config.toml
num_hidden_layers = 9
hidden_size = 96
head_dim = 64
norm_eps = 1e-06
qk_norm = false
init_std_up = 0.0679
dataset = "wikipedia_en"
Each number is 128 + 24 x the weight over its row's rms, rounded and kept within 0 to 255. Layers, rows and columns count from 0. The size above them is the row's rms in percent of the matrix's.

# layer 4 MLP down, 96x384, rms 0.189, rows 0-53, columns 0-127
size [ 94  94  97 101  92  96  95 102  98 107 101 111 112  98  93 125  99 109  99  95 107 103 103 102  99 101  98  98  98  99  95 106 103 101 100  97  91  96  94  99  96 103 100  97 101 105  98 103  95  99 101  97  96 104]
[[137 113 141  83 154 120 149 123 134  96 153 140 131 124 132 106 134 127 160  87 110 138 140 100 129  91 104 160 113 132 143 123 154  97 135 169 104  82 146 142 139 172  85 123 127  98  99 131  97 140 141 143 148 111 154 153 142 139 118 115 123 107 127 126 184 127 110 129 104 107 152 115 152 113 143 114 110 102  78  90 140 148 125 124 153 125 122 108 128  96 108 122 163 124 154 123  95 167 151 113 166 100 112 144 135 129  84 126 120 135 139 162 112 138 130 135  88  95 146  93 111 121 121 129 147 115 109 148]
 [120 158 123 156 164 113 118 142 113 102 180 136  88 144 123 133 148 142 116 133 125 126 127 118 128  90 122 142  91 137 130  68 149 152 127 126 129 156 139  89 121 163 150  92 121 128  80 108 139 100 129 112 142 120 157 156 105 122 141 123 140 138 110  75  93 104 144 143 111 125 124 157  67 151 172 128 110 138 145 106 127 128 136 123 131 125 114 143 141 133  99 160 164 105 155 110 117 122 135 105  85 117  99 145 135  75 112 141  92 114 124 125 114 120 148 137 106 131 133 125 111 155 157 123 125 154 150 100]
 [120 119 142 132 107 139  92 114 141 102 140 172 124 121 172 139 101 116 112 140 113 116 107 160 133  94 104 129 145 157 159 155 159 158 123 124 133 135  97  91 128 136 131  97 118 178 179 117  83 137 121 111 113 124 144 141 113 108 117 131 135 140 150 130 128  89 161 114 146 124 176  88 159 110 124  86 119 184 119 139 159 155 158 114 134 108 122 170 169 118 127  78 125 127 122 114 114 114 146 120 145 128 143 144  81 144 145 104 150 108 206 118 153 152 141 133 129 138 103  94 110 140 144 128  89 134 176  88]
 [121 105 127 155 123 133  67  76 182 136 140 189 139 116 148 158 168 136 122 124 146 122 136 142 127 151 103 132 149 135  99 118 188 136 126 179 103 132 121 135 155  68 146 130 147 122 138 138 136 159 141 100 128 159 189 143  60 173 139 110 110 123  97 144 159 120 119 111 122 107 144 122 133 102  94 177 133 155  93 142 128 119 130  92 118  83 122 154 150 123 133 129 129 120 168 162 118  87 118 129 132  93 125 144 148  98 119 127 140 109 106 103 118 137 122 134 106 128 143 114 120 179 122 138 135 105 169 150]
 [173 114 164 126 120 120 127 145 137 133 123 140  93  92 115 116 178  85 141 149 110  94 170  99 151 133 107 116 145 171  99 119 128 108 110 182 126 139 112 160  71 115 148  91 126 102 154  88 116 147 109 157 132 171  95 160 130 115 113  82 130  83 143 129 152 113 168 149 109 136 168  83 119 116  97 143 114 193 115  57 180 149 141 138 133  91 122 106 160 136 113 114 101 150 140 162 145 152 142 148 101 106 130 168 148 157 143 168 146 112 159 147 169  98 179 131 120 123 126 119 151  98 122 149 140 120 146 151]
 [102  96  82 148 135 138 168 144 162 150  91 121 161 106 143 135 122 156 119 137 119 107  85  91 151 112 119 123 159 138 174 120 152  99  96 133 125 119 108 141  91 124 105 101 126 175 130 148 182 131 120 180 139 141 138 130 128 148 164 120 123 158 155 143 152 129  54 154 139 109 109 140 129 123 106  84 141 148 115 139 109 151 153 125 152 105 130 119 109 150 107  74 119 141 141  94 122  80  99 146 130 105  86 149 138 141 115 163 134 121 127 150 109 120 124  75 128 135 145 133 126 142  89 185 134 116 107  79]
 [172 143  81 137 138 107 151 138 140 133 173 124 137 117 142 151 109 161 104 160 155  82 168 108 117 132 138 147 158 140  81 131  55  79 111 132 152 110 135  92 149 145 109 126 120 135 120 137 170 136 152 128 134 106 101 160 113 109 141 133 129 172 152 126 134 156 167 131 162 105 137 120 123 122  92 177 166 145 130 139 126 114 124 106 112 177 135 123 142 100 154 131 131 154 115 185 132 133 159 133 128 153 162 120 134 141 162 159 108 107 119  96 165 112  94 132 138 142 125 146 122 105 141 138 158 166 155 104]
 [144 148 160 109 206 146 141 101 101 121 149 197 114 122 114 172 126 113 146 123 137 186 144 161 128 123 133 112 117 166 173  70  98 146 146 159  96 114 131 122 105 113 157 151 114 110 136 115 112 124 129 116  97 127  96 125 132 118 124 134 153 130  97 163 101 109 106 139  96 106 130 105 113 145 141 130 120 144 131 127 136  97  86 148 132 112 155 142 126 118 142 124 129 138 163 148 116 122 126  84 137  96 174 107 148 140 134 154 144 109 120 135 141 148 130 158 139 142 128 129 105 151 130  85  95 132 142  88]
 [ 91 180 167 157 106 135  97  79 138 121  99 150 162 155 129 140 106  90 117 145 136 115 170 127 114 105 117 119 151  78 129  89  92 133  97  75 127 163 165  89 165 134  96  85 133 125 167 133 170 113 119 151 137 141 110 124  99 118 120 147 134 145 155 155 127 151 150 147 162 137 114 139 145 143  72 122 104 133 122 125 111 124 128 126 122 167 125 169 120 130 116 147 133 137  97 155  75 142 121 112 102 164 149 159 153 111 163 129 137 156 116 122 151 138 129 121 137 153 140  77 115 117 117  73 136 124 128 120]
 [138 134 171 120 116 144 126 119 140 117 138 113 114 132 148 178 161  94 113 103 122  81  86 162 157 116 112 144 116 136 136 150  93 134 117 176  68  88 133 134 124 129 124 148 139 104 158 139 102 125 125 147 108 195 158 143 107 129 163  99  71 122 136 122 137 110 137 140 168 130 154 189 123 131 122 142 110 153 172  83 162 132 132 111 132 151  92 129 130 140  69  86 143 157 122 164 120  76 123 106 146 142  92 131  88 142 131 139 155 121 164 108 121 123 103  97 116 116 156 116 123 144 134 133 124 119 121 119]
 [124  81 125 121  93  36 148 134 177  98 123 155 158 115 116 128 125 137 135 108 148 131  93 141 167 102 136 148 127  99  98 121 121 129 122 109 139 107 121 105 154 108 125 127 142 120 129 130  98 144  93 145 130 132 133 139 130 138 129 170 109  98 128 118 175 105 100 148 131 131 161 140 180 110 174  83 115 129 118 165 119 127 137  83 162 167 149 184 142 143 157 145 117 103  78 158 129 151 123 132 199 141 123 127 161 134 168 130 121 119 130 148 123 133 102 146  68 125 142  82 124  93 129 108 167 131 168 137]
 [149 146 118 161 110 138 132 118 157 166 129 113 147 144 138 134 127 169 109 105 148 111 160 167 113 133 107 115 116 149 184 154 186 111 146 115 126 142 126 141 114 173 156 114 186 115 161 151  98 125  87 110 124 146 100 150 105 150 161 129 126 143 173 151 132 124 130 125 138 127 111 129 131 127  93 116  50 118 127 125 118 146 181 133 124 128 109 122 151 126 122 100 135 156 150 117 155 137 152 131 170 191 136 170  92 170 115 127 144 114 126 124 155 132  87 145 139  68 155 117  90 110 139 152 111 105 164 124]
 [113 136 118  95 112 117 148 120 135 114 143 102 111 140 124 172 146 137 144 138 131 118 115 112 125 109 110  93 100  88  84  94  89 144 123 160 117 106 121 147 153  75  83 189 127 147 118 136 104 144 131 130  42  81 140  87 152 161 159 148  84 116 116  84 139  90 171 169 124 139 143 180 146 126 162  46 136 158 134 107 125 123 136 165 140 138 122 155 129 127 144 105 112  97 175 137 152 146 111 185 139 125 170 117 161 155 156 128 151  99  93 170 104 144  79 123 128 133 161 125 128 121 126 138 151 136 161 110]
 [155 125 127 107 145 118 139 116 153 154  96 154 129 138 133 147 107 116 118  96  93 135  98 151 100 132 121 129 117 113  93 134 146 128 146 138  70 157 119 108 121 160  93 113 137  81 101  79 165 143 116 154 148 138 137 186 169 164 170  90 126 127 135 131 143 146 137 143 139 108  82 135 149 131 149 128 137 102 138 163 148 153  89 128 122  99 128 122 132 143  88 138 121  92 131 143 122 130 118 132 136 138 119 141 123 113 125 146 123 123 113 139 209 121 165 120 125 115 160 151 123 107 133 108 126 137 140 149]
 [118 127 150 104  99 135 164 107 138 124 123 216 130 131 172 132 133 115 134 125 137 140 125 112 152 104 105 153  78  78 125 113 116 148 139  95 127 125 111 162 149 122 135 126 100 151 154  60 148 118 166  95  83  84 129 134 125 123  82 154 115 114  78 102 112 141 148 114 130  85 126 178 121 132 106 134 156 112 152 103 120 120 140 103 151 130 117  91 108 144 116 120 140 111 138 154 123 122  88 138 141 116 117 119 121 160 140 126 138 146 133 115 184 125 149 117 120 122  98  62 153  90 153 145  73 115  95 123]
 [113 107 120 146 152 140 143 162 106 155 141 136 139 125 128  93 148 140 130 160 148 163 115 149 147 118 121 134 156 132 165 184 117 135 125 133 169 146 139 105  98 115 108 123 129 139 158 168 166 141 118 130 115 108 150 181 136 111 152 107 105 116 139 152 100  66 127 165 147 117 121 118 129 140 157 155  94 126 132 174 176 123 141 159 175 105 127 147 112 142 130 145 106 140 169 151 128 165 121 153 115 119 154 157 160 161 158 146  98 138 140 119 113 119 139 119 163 134 149 158 110 117 103 135 148 105 119 151]
 [142 120 142 115 182 124 136 125 105 110 156 125 119 118 104 121 102 134 136 137 124 146 150 123 135 124 154 129 125 150 138 140 136 135 136 110 145 158 178 136 113 120 151 126 115 144 113 126 119 137 129 116 140 139 153 137 148 124 146 119 133 156 117 110 167 129 130  99 150 132 140 139 130 104 164  95 101 150 136  98 113 136 127 138 164  75 118 112 139 111 144 146 151 106 128 137 113 128 159 164 141 113 132 145 103 105 164  78  91 166 123 100 148 127 129 161 110 136 152 113 120 114 133 146 111  84 114 133]
 [109 143 162 129 132 130 120 119  68  89 179  90 134 159 122 126 132 132 119 138 148 168 109  96 158  92 143 119 143  81 106  87 142 213  91  90 147 116 136  92  97 100 106 156 140 157 117 137 143 159 118 181 150 123  89 130 154 117 122 148 107 151 127 130 166 146 112 102 138 143 126  96 148 150 121 142 148 135 105 117 135 131 104 102 109 109 117 137 138 159 192 166  98 120 114 132 114 121 150 151 185 117 163 164 156 111  98 111  99 117 141 150 142 165 127 190 156 156  91 108 106 153 103 118  67 124 120 118]
 [119 133 145 132 120 123 118 147 134 129 166 133  80 117 157 150 124 106 133 101 124 163 138 106 140 114 125 162 107 113  97 105 111 137 145 114  92 106 186 137  96 137 140 150  85 122 133 123 100 100 118 136 153 119 133 164 153 131 116 150 168 145 112 141 121 154 114 135 136 130 147 118 163 199  84 113 139 107 130 126 168 157 164 148  83 165 130 115 102 122 161 211 139  96  95 117 115 120 137 130 124 103  87 186 117 146  95 159 116 150 138 139 104 120 122 134 160 132 115 139 139 147 162 107 104 132 124 117]
 [149 148 138 147 142 159 128  95 105 157 111 137 130 160 119 100 130 137 145 132  96 156 153 117 114 126 107 151 116 179 129 169 117 179 147 139 175 189 100 162 124 109 169 136 150 151 133 100 136 115  85  99 175 115 126  80 109 167 125 103 129 150 149  99 122 141 147 146 136 127  95 165 111 106 153 141 165 109  96 101 146  90 153 124 131 139 134 151 171 165 158 116 122 126 109 102 129  94  82 145 144 130 116 112 159 134 112 141 125 166  96 126 142 158 132  60 137  98 117  86 174 114 108 146 105  75 159 114]
 [ 92 109 115 165 167 129 121 106 147 104 233  90  78 103 121 148 134 117 107 110 146 127 113 158 139 150 137 132  94 103 159 132 124 140 139 147  81 115 121 174 158 137 127 135 137 157 110  77 126 129 124 147 148 149 138 126 139 116 171 122 156 159 103 114 112 116 128 150 144 115 141  98 168 155 151 138 152 133 121 146 108 111 128 143  73 117 124 141  92  95 108 136 104 125 166 115 111 134  98 109 127 119 125 122 144  98 100 122 121 144 109 152  85 133 169 135  98 152 130  96 126 118 135 119 156 147 120 117]
 [188 125 137  95 121 110 140 134 103 165 134 161 153  87 134 160 140 123 138 145 160 144 150 132 112 102 112 129 160 135 125  98 172 153 154 177 141 125 134 151  80 128 140 161 147 146 120 153 152 120  93 113  89 132 180 128 126 174  96 148 114 118 101 146  91 139 157 143  76 106 124 166 122 130 139 110 105 101 130 110 157 149  84 144 154 159 117 159 161 144 138 117 149 117  83 141  99 126 107 117 138 141 154 128 125 108 137  97 105 129 146 119 115 100 116 118 123 116  73 111 120 122  83 132 120 151  91 178]
 [128 139 113 118 160 150 135 129 148 138 130 126 117 120 102 110 111 119 190 117 128 134 177 125 135 149 107 120  51 181 142  93 147 140 121 138 143 115 148 135 102 103 107 166 124 128 102 116 147 111 143 180 114 133 135 104 102 134 130 110  98 183 174 123  64 128 132  79 131 115 113 177 129 144 125 140 132 100 146  93 162 143 109 152 143  97 163 172 164  95 148 141 125 163 129 150 121 155  82 167 151 119 140 124 131 100 149 153 135 115 120 105 128  90 134 138 170 148 128  99  95 166 160  95 103 109  76 150]
 [101 157  69 121 128 148 144 108 143 137 128  89 118 103  97 125 110  97  91 146 148 118 170 127 135 192 115 102 139 105 153 146 136 140 101 126 166  98 132 153 115 155 131 142  89  91 115 162 118 168 124 100 137 148 122 181 126 112 114 128 156 109 112 149 155 153 116 135 112  92 121 114 127 142 102 142 161 113 131  92 122 121 115 120  72 186 146 123 113 121 136 151 160 116 136 162 153 107 102 140 129 112 118 146 122 140 134 148 161  64 112 124 108  95 116 108 133 101 178 128 113  98 106 146 152  98 142 175]
 [122  96 124 128 106 109 109  86 151 146 103 168 106 122  92  81 135 119 115 115 162 158 132  99 111 192 128 151 153 141 119  94 128 156 124 115 140 132 139 143 107 158 161 179 110 118 136 134 111 166 104 119 119 135 139 121 125 120 115 148 123 119 116 125 116 116 131 159 112 141  85  74 116 113 113  94 133  76 164 136 179 139 161 111 120  49 108  99  95 151 150 126 133 147 158 155 120 113 120 138 118 117 110  91 131 117 124 162 119  98  95 147 132 147 112 169 114  98 137 148 100 129  87 186 129 104 127 157]
 [114 103  93  92 134 110  95 109 113 159 138 137 135 150 131 161 140 142 153  90 133 177 130 129 137 176 139 113 106  91 111 156 172 131  93 158 137 111 138 124 107 160 162 127 110 131 150  99 162 136 164 112 120 143 181  75 149 169 111 101  83 143 114 178 146 147 127 132 129 126 107 146 128 127 172 132 119 166 134 160 149 134  66 104 142 137 133 162 116 137 109 112 122 129 102 117 114 128 130 107 148 134 142 100  96 103 143  97 189 108 149 178 114 177 125 102 197 114 132 125 131 118 110 142  94 109 121 108]
 [115 183 163 107 122 169 113 107 111 141 109 145 160 138 121 168 128 132 108 141 126 110 109 154 118 152 122 113 111 139 115 113 144 140 133 102 185 164 134 119 142 135  97  81 111 153 116 145  73 108 102 101  84 118 124 112 152 170 156 154 164 135 119 155 138 154 158  98 108 155 134 150  80 104 132  94  96 108 125 148  93 147 129 133 132 154 148 146 105 150 127 137 161 120 102 111 121 134 171 133 131 136 126  88 145 158 176 141 128 160 122 143 134 131 116 164  96 134  97  70 130 151 135 154 169 170 110 109]
 [148  91 120  97 117 154  92 118 117 139 139  61 149 145  99 150 141 105 118 136 108 167 165 144 118 138 125 152 144 110 123 182 147 113  83 108 153 142 118  96 123 163 109 124 121 109  93 112 115  86 147 147 145 156 122 132 119 133  55 161 119 116 110 101  84 115  92 132 113 123  96 122 140 147 134 160 124 114 125 139 112 130 123 125 125 134  95 113 123 120 125 134 119 116 152 146  86 131  91  70 162 136  95 117 113 124 106 136 142 138  82 153 110 137 169 106 154 115 166 126 142 119 173 135 113 123 119 122]
 [150 136 138  77 114 146 151 104 128 160 111  94 137 159  96 137 138  86 172 155 134  93 151 131 162 140 144 143 149 138  89 116 105 126 152 140 156 152 113 109 124 155 191 139 110 101 150 119  80 154 128  48  92 119 122 145 121 117 125 121 153 137  89 116  70  96 129 125 136 138 104 144 110 135 121  78 138 134 101 125 112  86 135  95 131 123 107 119  93 111 153  91 107 192 150 157 109 138  86 143 122  94 112 172 138 161  86 130 190 111 110 137  91 139 140 148 116 145 134 125 139 119 165 148  99 127 155  88]
 [120 142 133 152  44  88  97 134 117 113 144 155 146 105 119  90 108 144  86 163 135 173 110 139 110 120 111 141 145 120 137 172  95  85  83 151 103 136 118  90 142 138 144 113 104 132 124 115  92 118 109  90 139 123 124 149 134 164  98 121 110 100 125 130 133 107 101 138 122 103 139 139 154  93 150 127 102 125 153 128  94 156 180 135 176 126 113  71 132 127 182 183 133 124 127  81 118 145 152 116 156 162 118 127  66 114 127 126  97 145 152 131 135 103 148 140 142 140 114 151 108  77 166 137 138 119 163 120]
 [151 108 168 144  93 123 117 107 152 130 139 140 106 124 136 104 103 129 147 129 134  61 125 163 108 129 164 148 159 129 112 170 145 133 138  91 156 132  98 119 173 109 102 119 130 171 124 141 112 147 156  92 132 142  98 123 118 113  76 117 145 126 136 107 167 109 122 128  85 128 134  66 154 131 161 145 142 142 127 141 150 169 140 147 119 111 126 162 137 151 120 148 154 145 102  95 168 159 172 121 130 117 141 132 115  99 119 114 124 112 108 150  96 119 121 158 176 114 105 166 157 122 130 104 131 113 181 130]
 [131 130  95 142 124  95  81 120 140 154 103 114  87 130 129 149 158  84 144 102 143 108  94 114  85 129 137 168 132 141  96 125 142 131  91 164 151 131 127 135 139 133  94 118 150 144 109 101  89 115 137 126 141 144 153 171 137 129 133 107 131 163 150 128 134 127  88 147 125  96 106 155 155 129 141 197 167  99 135 147 157  99 129 123 122  94 133 113 132 128 123 132 136 125 137 129 124 154  45 112 139 143 157 139 120 157 118 106 123 160 109 134 145 110 115 143 111 150 130 136 139 163  93 161 136 114 143 146]
 [123 111 112  99 124 164  79 151  73 161 170 119 112 118 103 145 138 103 116 130 141 117  91 150 117 111  98  79 209 103 125  94 143 128 130 158 100 141 124 137 159 133  76 141 113  60 108 108 131 109 153 128 127 122 109 100 145 109 148 147 129 154 126 109 147 145 116 121 129 138 157 127 151 111 130 112 169 131 105 129 156  93  89 133 144 137 121  98  88 127 134 115 125 112 144  84 153 106 163 134 114 106 110 138 106 148 122 108 124 126 136 127  86 121 154 114 132 107 157 158  86 103 140 132 103 148 135 102]
 [116 137 115 127 125 129 118 126 130 111 140 170 136 130 109 103 147 113 134 132 144 103 108 152 117  78 118 142  81 114  90 118 144 101 133 132 158 167  75 147 137 119 161  96  99  88 157 103  94  85 135 132  96 119 149  94 146  78 125 139 108 160 114 144 150 124 168 130 121 142  94 166 138 144 100 226 172 130 131 132 164 127 145 124 109 141 120 124 139  97 102 128 148 123 118 133  96 141 119  88 114 112 119 155 164  86 116 114 135 153 113 117  92 151 139 103 100 131 143  91 158 110 149 109 123 148 116 139]
 [135 114 155 100 156 139 123 143 131 150  93 130 136 135  71 150 118 169 115 192 148 173 116 118 115 108 147 172 128 164 155 151 178 119 133 156 109 110 118 111 148 126 109 123 131 176 157 122 113 204 131 176 132 134 115 125 148 119 164 140 126 145 147 165 123 117  80 130 131 108 140 132 106 151 135 145 128 152 130 124 153 181 169 157 140 119 148 127 126 198 144 127  75 109 155 139  58  99  99  66 145 171 131 114 126 139 104 125 100 151 155 158 124 144  96 139 140 149 133 117 128 107  95 160 131 154  92 164]
 [168 143 150 131 131 124 168 140 153 174 132  92 102 134 160 130 153 131 129 144 148 117 135 137 150 142  97 138 100 102  96 100 149 124 121 152 151 136 136  95 151 115 145 111  90 145 155 120  95 111 147 168 195 171 133 138 136 151 140 164 130 137 149 111 119 150 102  74 117 103 132 101 142 145 129 140  99  82 123 115 123 117 107 126 105  79 132 143 124 133 158 149 127 142 155  97 116 138 151 141 152 145 184 108 142 128 128 146 149 151 170 168 129 135 124 116 163 154 163 160 124 162 137 124 130 155 100 149]
 [139 110 108 152  91 131 109 113 113 114 134 106 128 128 128 117 157 165 142 150 140 143 111 152 120 144 115 113 104  81 143 187 130 140 131 116 122 122 154 100 103 118  91 117 120 139 132 174 128 116 128 142 133 125 151 121 154 165 145 150 160 157 110 129 127 142 129 173 175 105 119 106  82 137 128 143 116 161 137 133 171 170 124 137 148 169 133 177 144 193 104 176 146 111 128 125 189  93 127 112 151 182 142 188 131  92 117 119 110 131 123 131 157 120 163 104  90 120 128 136 134 123 148 181 129 117 113 109]
 [107 117 128 149 123 117 111 128 108  95 120 105  73 131 146 101 133 108 164 153 124 149 114 138  99 111  73 124 124 104 149 119  52 114 119  89 150 121 100  52 121  97 135 121 125 158 130 121 113 174 107 109  93 118 160 123 121  71  83 174 146 150 119 124 110 117 127 137 148 125 116 111 142 125 111 108 111 141 114  95 131  74 134  73 146 125 110 142 122  90 137  92 115 147 124 143 136 176 133 152 189 131 105 124 123 132 152 130 104 102 158 122  86 119 143  91 135 167 146  96 119 113 118 133 124 124 142 118]
 [ 92  82 140 139 120 144 154 165 142 108 152 141 128 147 156 143 122 144 148 137 104 175 192 104  92 130 137 173 139 138 112 156 146 105 142 157 124  98 129 131 114 137 111 116 157 142 118 169 128 131 152 134 110 114 182 152 110 119 172 107 140 129 152 141  85  97 169 121 120 162 155 161 145 116 147 115 143 132 112 123 149 161 159 166 123 107  88 133 150 149 158 138 113  97 139 152  97 166 112 158 147 100 134 149 143 133 129 130 123 119 136 114 161 145 139  87 159 135  99 137 104 107  64 130 151 163 152 126]
 [116 143 106 136 174 109 141 104 126 140 142  92 162 103 112 153 142 116  95  71  97  85  97 138 129 186 110 117 188 123 132 101 182 113 128 100 156 151  96 102 152 125 112 132 123 148 110 115  91 149 154 145 134 138  92 105 129  89  80 138 146  86 155 122 103 161 102 107 139 111 112 150  86 140 118 193 134 120  88 103 136 144 132 134 131 141 116 123  95 135 137 154 166 125 111  86 142 114 140 128 155 144 155 118 156 126 150 162 108 150 132 161 118 116 164  92 117 141 138 137 125 166 109 156 129 127 134 107]
 [104 135 151 102 137 125 137 158 114 112 116 117 114 148 124  83 145 173 132 122 130 127 102 105 101 163 121 127 124 200 147 201 141  95 107 156 140 150 130 157 150 124 108  97 111  91 134 138 111 135 173 157 149 110 141 144 127 121 146  92 143 136 130 154  85 155 148 131 161 136 140 111 108 109  86 151 132 133 135 135 173 137 132 105 122 146  82 120 115  95 105 119 152 123 115 138 167 161 147 109 126 143  74 122  96 122 121 129 105 147 126 112 114 102 137 108 138 139 157  94 142 134 158 143 107 144 110  90]
 [156 153 119 107 126 136 124 118 151 108  95 125 184 138 153 144 117 146 167 108 109 103 119 161  95 160 150 135  87 145 116  98 148 122 125 159 101 165 118 152  96 176 146  87 140 123 135 159 115 112 123 126  97 162 118 116 132 129  93 137 145 137 146 110 106 105 129 123  98 129 131 121 103 123 139 140 156  91 142 125 130 108  87 104  87 120 149  94 147 153 130 129 143 109  88 106 122 103 168  88 107 134 143  99 113 112 161 173 136 141 139 133  96 159 136 186 158 139 171 101 131 146 119 129 124 128 145 144]
 [168 121 149 122 118 138 125 149  89 124 121 157 130 135 117 119 122 126 125 154 137 157 141 167 143 180 118 148 146  99 102 182 129 152 102 111  98 124 127 115 139 113 178  95  78 150 144 120 103 133 109  84 151 153  88 155 102 127 117 104 132 103 119 119 132 120 180 122  89 117 156 181 166 104 138 121 110  81 143 151 118 128 127 124 119 158 116 161 132 136 160 115 115 124 117 133 107 106 126 121 124 121 150 130 106  95 204  92 114 139 168 110  97 118 152 130 116 149 153 106 105 150 156 136 137 142 163 118]
 [136 121 123  88 108 146 149 152 106 131 147 102 148 131 108 154 126 165 132 148 166  93 141 127 123 143 135 120 138  86  73 178 128 133 126  70 112 130 150 171 111 143 166 150 137 190 145  85 117 157 126  84  83 141  81 116 173 132 114 155 140 125 134 125 156 136 120  98  88 164  89  80 123 145  64 118 164 115  83 148  95 128 117 102 161 173  90 110 143 149 152 103 110 139 128 186 166 105 124 108 128 147 116 148 144 128 114 122 142 128 126 139 132 139  94  85 110 138 148 142 151 174 103 127 150 143 124 144]
 [137 135 156 131 117 157 136 111 120  97 113  99 133 121 125 160 133 139 131 131 170 103 167 109 152 124 154 164 123 131 129 165 129 148 135  87 158 144  80 130 149 129 106 111  84 180 143  84  81 105 151  58 150 154 120 131 159 100 104 140 154 148  87  71 188 159  89  84 124 146 130 142 130 125 177 149 123  89 146 130 118 116 138 137 150 134 137 131 119 135 109 139 142 108 142 140 145 104  91  99 170  98 115 137 117 110  69  86 124 136 104 142 102 111 112 115 105 101 143 136 156 151 141 157 128 116 133 166]
 [130 122 138 109  95  98 149 164 121 119 127 107 147 129 113  87 152  99  94 146 133  91 174 133 169 119 111 128 123 142 149  99 101 164 156 156 152 158 155 117  87 161 100 182 104 142 109 182 127 147 118 122 127 144 121  70 151 105 135 133 134 110 130 135 161 151  80 131 143 157 107  83 118 127 151 138 107 124 161 124 170 152 125 125 167  98  92 163 109 128 120 101 122 132 173 134 153 131  99 137 149  72 134 124 144 109 162 128  96 125 125  82  82 149 129 146 122 116  82 126 126 125 108  95 124 143 137  97]
 [121 137 129 136 130 138 142 174 115 118 142  89 143 136 127  93 129 103 116 105 116 116 151 108 103 156 117 124 121 116 131 127 141 153 138 125 155 142 153 126 131 104  81 144 171 125 123 152 164 174 131 108 102 161 136 126 118 113 153 103 112 122 139 113  96  85 108 132 162 129 120 113  76  64  92  67 136 161 183 121  55 169 148 119 130 120 158 140 113  91 165 111 158 126 172  79  96 109  82 106 149 136 146 139 123 103 134 145 142 127 158 104 107 141 120 150 152 144 163 112  99  96 133 158 119 137 122 129]
 [143 136 118 130 129 119 103 125 109 127 116 118 120 107 129 168 101 143 118 109  72  84 157  90 133 133 131 103 152 138 112  97 108 105 101  98 155 122 131  99 178 143  84 132 109 107 115 117 147  91 124 140 151 100 100 156 151 175  92 108 182 130 121 139 120 110 124 161 117 132 128 101 137  75 176 119 167 116 160 116 101 125 137 131  89 151 121 102 132 125 131 140 138 104  98 104 132 136 131 137 134 158 124 112 116 127 157 131 121 136 166 113 119 143  90 123 104 195 122 101 195 133 110 115 104 149 104 107]
 [152 111 138 148 143 122 129 158 168 141 102 116 161 153 115 101 147 117  93 161 140 131 157 153 154  64  80 137 125 145 166 146 109 132 164 100 136 114 155 111  97 122 142  96 146 164 124 140  96 110 145 135 133 100 131 146 196 118 128 119  99 140 117 134 119 103 138 131 148 104 166 126 144 151 169 113 124  96 146 122 128 150 137 166 111 144 126 160 110 129 112 142 131 119 101 153 122 142 103 155 128 108 172 145 154 129 149 112  88 136 126 121 130 155 158 168  82 141 103 123 146 123 149 146 133 161 154  65]
 [146 108 144 133 148 116  96 143 137 158 116 137 146 137 161 149 132 157 107 110  88 138 136 123 133 136 134 146 121 147 125 114 166 151 153 127  85 114 133 109 169 110 110 106  93 129 139 123 127 119 120 127 149 151 107 145 122 166  93 105 159 166  96 129  95 123 115 108 121 119 129 126 129 158 131 142 124 179 141 105  72 162 100 137 160 184 126 134 135 115 160 108 148 105 152 162 139  86 120  78 149 134 118 109  83 109 127 119 151 130 114 118 161 130 127 134 126 136 114  75 124 168 155 101 121 134 155  97]
 [133 100 155 106 158 122 116 105 157 123 153  99 141 114 128 154 136 146  89  80 142  91 147  91 158 101 116 160 136 154 139 149 114 148 120 141 150 125 130 142 144 108 119 141  85 154 143  87 105 118 126 138 127 106  72 117 154 172 128 118 134 124 130 114 130 161 130 132 170 121 150 147 145 109 161 103 169  80 113 162 107 117 107 104 170 149 106 131 144 100 129 135 150 154 153 167 141 117 120 152 130 129 172 136  91 146 142 106 136 135  97  92 137 133 168 154  92 153 131  97 141 152 104 122 115 122 129 126]
 [121 143 131 156 134 107 120 106 147 212 133 140 137 130 156 109 141 170 119 111 148 105 164  90 121 138 148 120 110 168 143 155 130 156 111 104 132  96 138 140 108 139 122 127 145  85 134  99 109 124 110 121 170 117 133 102 144 125 117 123 124 109 106 144 152 130 120 153 108 122 126 134 111 102 145 104 118 136 107 170 112 192 151 112 162 157  92 130 159 114 124 119 129 119  76 127 112 128 127 107  80  82 148 114 136  96 122 120 117 165  81 107 138 125 137 150 111 128 149 152 135 124 155 132 117 105 167 139]
 [132  92 158 105 124 106 106 158 113 107 144 133  88 101 137 123 124 109 119  87 140 150 139 118 151 174 127 133 132 114 127 118 147 116 122 147  89 114 119 137 131  93 139 133 144 144 120  35 112  70 114 150 143 138 154 110 186 125 131 113  89 132 108 100 161 129 134 123 142 130 100 126 122 150 138 116 120  93 120  97 118 104  74 146 118  73 149  96 165 143 152 133 116 152 160 126  85 122 152 104 131 193 133 131 115 128  93 136 159 127 107 162 124 120 124 129 141 117 109 165 125 144  93 147 122 144 138 126]
 [154 130 107 103 106 120 115 134 129 102 148 141 146 145 148 161  77 119 149 115 105  93 151 122  95  60 128 132 122 124 169 165 103 143 123 110 113 126 131  99 145 105 111 173 205 132 113 157 113 132 163  94  83 123 168  85 151 150 112 142 112 165 139 116 110 152  90 149 118 110 122 108 156 127 104 107 136 135 106 130 120 126 108 115 135 182 117 106  98 115 130 127 149  88 104 125 143 166 153 142 157 110  94 137 140 127 167 112 175 119 125 118 108 143  88 111 116 111 151 142 109 127 133 108 136 138 163 138]]